{
  "vocab_size": 1024,
  "beta2": 0.98,
  "batch_tokens": 32768,
  "doc_mask": true,
  "train_tokens": 151000000
}
Each number is 50 + 15 x the weight over its row's rms, rounded and kept within 0 to 99. Layers, rows and columns count from 0. The size before them is the row's rms in percent of the matrix's.

# layer 3 MLP down (transposed), 512x128, rms 0.522, rows 257-282, columns 0-63
083:27 43 48 64 23 59 46 53 65 53 55 42 44 58 39 52 69 59 73 51 33 50 66 63 79 70 79 35 59 65 56 48 57 66 19 61 87 29 45 55 68 68 70 82 36 23 70 28 59 60 56 43 50 53 71 46 09 69 75 56 68 46 61 42
100:60 37 37 66 64 22 34 46 38 20 37 62 22 59 65 43 38 35 59 70 50 64 74 72 70 47 46 45 63 65 67 68 51 30 18 50 34 65 35 59 56 23 79 79 70 58 65 49 55 17 45 48 53 62 35 74 50 54 56 63 52 62 44 20
090:52 60 65 48 41 42 37 47 53 47 47 57 32 52 47 79 39 28 41 44 67 52 68 54 32 40 71 49 71 59 42 75 69 50 58 45 50 57 25 43 45 61 28 70 47 72 77 62 56 44 72 32 66 36 78 43 36 75 48 60 68 55 49 43
103:70 56 63 46 52 67 45 73 77 63 33 72 63 43 31 51 47 36 48 68 46 36 69 45 54 74 69 65 27 51 49 69 28 60 41 43 57 36 67 41 70 51 74 65 44 44 24 57 37 60 51 41 62 76 70 77 45 61 42 77 54 60 45 60
109:38 39 37 66 54 48 57 43 66 51 32 47 70 17 49 57 21 31 23 69 68 36 51 74 39 45 68 34 36 45 55 49 76 40 63 28 46 50 35 46 41 48 38 47 65 20 31 38 61 64 55 38 58 69 67 19 35 57 47 34 43 49 35 52
110:57 51 45 52 31 79 57 61 23 57 44 54 67 82 44 39 42 42 46 45 58 56 74 45 61 68 71 58 21 54 57 48 47 37 68 67 37 52 64 34 56 74 52 92 59 54 53 21 58 64 72 62 47 46 47 55 31 38 37 41 45 62 37 54
101:54 50 35 64 60 58 26 70 43 59 60 59 31 40 26 53 64 35 58 47 35 52 51 49 47 57 67 43 65 64 59 54 74 55 69 50 39 37 87 45 65 53 70 63 50 34 34 61 61 31 80 57 25 29 52 59 50 36 21 31 37 44 16 54
096:54 63 70 66 58 57 40 54 67 42 65 62 21 65 82 44 50 51 51 57 48 26 40 63 41 39 93 42 68 52 48 49 54 48 74 39 30 55 59 74 41 65 54 50 50 54 15 54 37 49 49 60 39 52 46 58 99 43 80 52 37 61 66 31
094:54 58 60 64 57 44 20 73 56 51 26 25 56 41 22 62 35 64 49 67 51 33 45 52 61 88 57 59 42 54 39 75 49 35 60 39 37 42 72 61 45 70 72 40 72 56 46 59 69 49 70 66 42 35 37 57 62 31 56 47 31 69 53 63
104:62 75 40 37 71 39 56 53 46 31 40 49 76 15 31 51 41 40 55 28 34 62 63 42 37 54 41 45 49 46 49 41 38 63 42 49 63 36 61 35 26 24 29 32 34 22 49 66 84 33 77 60 47 42 61 75 42 29 34 51 24 45 30 56
099:57 88 47 67 58 61 51 41 52 50 36 66 53 77 49 51 61 48 52 67 46 46 58 52 68 46 83 38 15 64 56 45 66 56 01 60 45 38 42 53 70 80 72 72 59 66 74 66 63 36 41 47 51 44 52 47 55 61 57 27 30 45 52 77
088:47 33 38 73 44 56 40 61 67 35 34 33 79 61 46 56 72 39 48 51 24 07 14 59 51 52 69 59 52 58 59 54 39 47 43 37 47 56 50 50 53 37 67 53 50 34 45 50 25 39 53 59 47 73 50 33 38 48 62 55 64 45 34 30
102:41 41 56 60 78 55 68 56 70 58 29 43 46 31 53 62 53 56 76 30 53 54 75 43 53 32 66 61 59 62 25 74 78 43 43 25 69 47 31 31 74 40 64 48 63 54 54 55 68 34 50 64 44 43 26 34 45 40 34 84 24 67 20 51
103:44 85 57 58 35 42 61 58 54 47 54 50 25 39 52 57 58 48 56 57 31 45 50 72 34 37 88 45 92 41 52 67 56 21 60 33 55 37 55 50 58 34 61 34 63 68 54 55 46 92 68 56 40 65 48 45 50 80 38 63 63 50 58 41
090:66 46 52 60 59 62 55 54 67 41 59 42 54 15 65 45 29 28 25 42 55 82 73 27 51 46 44 53 56 41 57 76 37 71 40 61 61 57 61 49 58 36 40 73 67 29 22 54 58 27 65 76 41 70 47 57 29 47 47 48 48 48 25 47
096:40 22 48 44 42 34 62 66 66 69 51 38 48 66 73 65 34 56 39 55 47 40 64 72 53 24 48 27 46 68 79 45 30 49 62 60 41 58 49 70 44 39 78 42 55 50 53 32 74 18 49 75 30 32 29 49 37 71 48 36 56 48 36 46
103:38 56 54 72 60 54 68 42 63 48 59 51 52 32 54 50 60 24 68 38 50 35 52 42 56 57 36 31 76 56 41 68 59 51 56 37 63 75 57 59 69 39 64 19 27 53 35 47 44 65 37 52 54 37 57 71 26 44 38 47 49 54 66 46
100:55 43 41 38 37 58 63 69 31 57 62 43 70 38 57 42 40 29 46 63 31 63 40 28 48 67 31 72 29 47 52 42 53 43 45 36 40 33 65 43 49 57 64 54 76 42 51 16 56 61 63 44 00 29 64 51 45 63 48 68 30 59 47 42
113:38 19 59 38 43 48 39 79 57 36 41 76 23 29 63 47 69 40 51 45 35 50 54 44 56 43 65 33 46 59 33 51 45 48 43 54 60 48 63 62 34 42 48 58 68 47 28 31 63 52 71 54 73 50 43 76 68 27 30 44 51 33 37 55
105:59 25 64 54 57 74 54 66 53 65 47 30 68 58 31 21 18 34 36 50 65 50 21 28 46 53 52 61 36 66 30 39 45 37 45 33 33 44 84 50 48 39 40 36 37 46 57 31 63 09 44 37 69 83 56 51 66 57 61 51 61 43 80 64
101:57 35 47 47 54 54 15 38 43 44 53 68 49 29 68 49 35 35 70 43 78 40 67 34 73 41 75 45 34 51 69 46 67 53 45 68 47 60 53 39 51 48 69 26 05 45 55 43 63 44 67 10 59 38 52 63 61 35 40 41 54 78 50 58
107:62 38 37 52 49 43 38 39 58 53 51 63 20 41 31 39 55 48 41 67 63 51 38 26 69 61 61 47 80 26 74 48 57 33 74 30 32 17 62 39 64 52 30 84 48 64 58 42 46 46 47 39 46 61 38 37 35 54 32 46 57 66 44 46
098:59 73 26 67 52 63 30 44 73 50 35 56 72 70 59 60 42 69 53 24 70 63 69 55 64 73 53 90 92 36 31 46 33 34 54 33 17 65 48 58 50 83 38 67 44 53 47 51 56 27 74 42 53 53 45 41 56 49 34 62 80 50 58 48
098:52 33 59 41 76 42 50 66 33 55 44 38 41 65 65 46 75 35 42 46 47 56 55 72 52 47 59 54 20 35 55 45 44 76 72 35 37 69 71 51 56 40 55 35 48 32 22 36 43 64 30 70 68 56 39 11 36 62 40 54 71 72 56 39
108:36 63 34 50 56 42 53 47 51 78 44 67 37 48 26 36 51 59 26 48 66 35 29 41 77 74 43 62 46 57 41 22 26 47 63 60 65 55 60 46 48 62 25 50 75 32 65 46 16 30 36 69 61 59 73 29 32 33 43 47 48 44 53 50
098:63 28 50 49 81 59 61 48 46 68 62 55 69 51 65 31 41 31 49 47 29 36 52 45 96 31 33 30 39 38 59 40 41 65 56 55 65 52 71 39 57 46 65 57 63 67 29 44 48 52 42 54 33 46 48 53 26 51 39 35 63 37 51 87
# layer 3 MLP up, 512x128, rms 0.539, rows 258-282, columns 0-63
093:24 34 47 73 47 46 50 57 48 54 55 49 66 66 44 57 11 63 34 24 52 30 35 53 71 51 45 45 26 77 43 38 43 47 33 58 36 55 54 49 46 46 73 53 24 72 62 50 77 44 25 24 72 60 76 29 62 45 20 69 57 40 49 65
096:35 57 55 73 60 32 53 34 57 33 22 58 59 51 39 60 43 62 68 66 25 58 57 45 51 11 28 27 44 50 29 47 70 28 60 75 31 36 51 71 46 60 38 85 44 78 54 48 33 27 47 49 60 40 36 63 26 42 37 67 44 36 48 38
092:57 60 60 48 69 70 54 67 50 60 69 45 44 58 43 79 24 46 40 37 68 59 50 33 99 68 35 39 52 61 44 39 60 93 39 56 34 60 37 48 69 61 47 56 48 76 41 38 70 66 45 50 38 55 42 26 59 45 61 47 69 31 46 53
102:38 39 61 28 29 33 11 38 57 50 64 48 31 59 44 39 73 42 50 55 54 24 85 49 31 25 65 52 45 42 69 58 43 42 49 55 78 21 51 60 63 52 57 46 40 42 38 51 61 63 73 55 36 42 43 55 52 50 72 43 79 73 45 50
104:38 67 62 40 54 52 37 36 80 60 35 55 31 78 58 67 48 52 67 38 44 49 64 61 09 21 42 43 79 53 54 32 42 61 57 42 78 36 44 43 76 64 28 16 60 33 37 49 65 63 31 44 38 53 36 34 62 35 41 58 58 61 63 62
100:59 65 55 51 51 49 35 16 37 45 37 41 58 67 62 40 42 52 43 44 44 39 44 57 73 78 54 65 61 66 29 50 56 52 40 65 64 44 51 40 74 57 72 72 45 55 44 40 49 59 33 41 77 57 58 42 50 44 18 45 42 59 40 36
100:67 71 71 82 49 37 52 45 46 39 90 52 54 65 26 52 55 41 34 40 53 44 58 82 47 66 40 64 47 44 29 65 39 19 48 48 57 28 66 37 26 33 45 58 40 53 50 56 56 42 61 45 64 55 50 30 46 15 58 59 52 42 48 47
096:55 49 53 53 62 57 61 51 46 32 87 57 51 60 70 32 47 37 32 66 30 54 22 49 69 46 16 76 62 67 52 50 45 27 39 43 48 44 63 81 62 22 22 34 30 30 44 53 41 13 35 54 53 79 72 55 43 48 46 39 60 52 57 27
107:48 66 43 57 33 57 46 24 66 41 31 24 35 79 12 66 63 74 28 69 55 49 56 36 48 43 44 52 57 63 62 64 54 36 44 45 54 34 23 47 68 61 69 35 80 50 43 39 50 56 40 23 27 47 60 69 45 31 77 72 49 58 70 62
110:81 69 51 35 58 55 58 76 59 23 31 47 61 65 60 61 62 52 62 40 58 38 30 66 62 17 45 56 30 27 76 59 35 67 57 37 68 69 47 43 48 60 53 32 24 44 38 38 70 37 44 51 61 52 85 68 66 61 46 65 52 65 82 57
099:58 81 56 38 58 53 48 45 37 53 62 62 27 41 40 51 67 57 71 35 20 74 22 52 52 46 27 52 54 63 50 68 39 35 70 55 63 43 60 32 47 56 73 68 57 26 55 59 78 57 28 79 26 47 31 68 66 57 64 46 19 45 59 45
099:45 48 43 49 51 51 33 65 04 32 62 51 64 56 31 15 55 44 57 49 60 38 57 08 60 68 48 55 57 43 50 46 58 37 88 28 49 40 72 65 51 82 51 51 53 19 39 58 45 42 53 27 68 46 64 38 52 63 58 47 57 42 72 43
107:90 56 30 39 62 22 57 39 44 27 74 67 46 43 38 63 56 56 25 28 67 43 38 49 41 02 41 35 24 51 55 84 38 45 61 47 48 44 56 48 48 21 36 46 54 64 32 63 61 46 62 33 44 67 74 55 65 20 30 44 48 28 61 55
085:39 77 59 56 55 26 39 50 54 60 37 44 44 47 42 31 40 42 00 54 53 54 46 47 78 77 45 43 55 74 59 62 75 40 52 54 52 31 50 64 25 69 49 44 73 46 42 44 48 54 55 46 48 37 73 60 71 51 62 20 42 62 31 40
113:61 53 76 47 62 25 42 35 61 27 42 57 68 33 19 49 52 46 48 57 58 64 34 55 81 34 72 60 38 50 38 61 36 57 47 53 34 50 33 51 29 58 53 60 52 79 16 52 55 46 55 32 67 08 31 53 50 57 63 47 36 51 52 58
094:51 55 59 53 38 54 18 56 50 44 53 45 47 57 39 66 52 52 21 34 27 65 59 59 48 47 49 66 41 74 62 43 54 73 21 73 53 70 62 57 51 64 62 42 79 54 34 65 61 41 69 23 70 87 34 40 83 44 82 45 51 40 49 68
105:46 52 51 14 52 38 69 55 48 61 34 70 64 79 65 65 40 69 67 54 39 60 43 52 67 67 62 89 53 37 47 56 28 43 39 61 49 44 50 50 55 55 48 32 54 35 62 56 50 54 81 61 35 50 50 18 40 35 32 42 25 52 31 36
107:54 53 35 52 32 77 46 37 46 59 59 51 41 31 50 32 69 70 69 39 51 76 58 32 46 56 47 67 38 56 46 66 22 33 47 48 73 57 36 37 57 62 46 58 60 30 40 76 34 55 71 50 46 49 46 45 45 69 49 52 56 40 43 55
105:30 46 40 41 49 44 33 32 52 21 72 53 40 17 48 50 44 69 11 52 54 43 37 64 63 89 51 54 44 34 51 45 62 47 32 48 50 67 57 58 34 08 50 42 60 50 57 57 62 57 47 67 44 38 54 64 60 60 55 38 54 61 27 60
095:43 65 65 61 30 55 57 82 49 45 89 52 48 56 49 28 54 64 48 20 36 44 29 58 44 47 04 17 44 67 54 61 67 29 56 76 67 46 47 48 26 57 53 44 64 49 44 53 43 35 63 42 35 69 73 29 61 59 86 52 41 50 64 56
106:65 51 44 61 53 63 61 40 64 26 39 72 25 60 53 55 48 44 69 65 32 51 27 32 71 41 19 29 66 59 40 63 53 58 66 40 61 67 59 74 23 48 51 35 46 57 37 55 49 45 49 59 42 57 54 44 66 46 43 74 66 74 39 31
086:61 56 46 69 48 81 60 56 24 35 32 59 54 67 25 32 56 38 91 37 52 48 71 50 52 43 52 39 24 59 42 36 56 56 57 38 67 38 28 69 60 71 52 60 65 69 39 57 50 63 77 40 58 57 40 49 77 28 63 50 57 64 40 56
097:35 41 45 55 57 49 66 63 72 58 70 46 48 26 28 69 56 89 46 63 42 65 35 35 58 73 29 67 24 74 51 59 63 52 14 95 27 70 40 40 64 40 54 68 21 51 56 52 40 34 28 53 43 38 52 55 55 36 44 40 35 44 71 50
093:41 19 17 42 58 45 51 54 45 65 42 20 39 65 29 67 49 62 26 46 76 79 34 50 52 38 27 48 33 59 59 43 67 48 47 58 26 67 40 67 63 56 35 73 60 44 37 51 65 53 53 52 38 51 35 74 44 49 33 54 28 43 60 82
108:51 54 61 42 34 70 46 60 50 68 54 25 62 35 73 20 52 80 44 37 25 55 32 77 46 62 59 49 54 55 78 62 36 40 31 54 27 72 49 25 35 38 52 54 39 44 68 55 48 35 70 42 62 47 67 32 65 50 59 60 38 87 30 28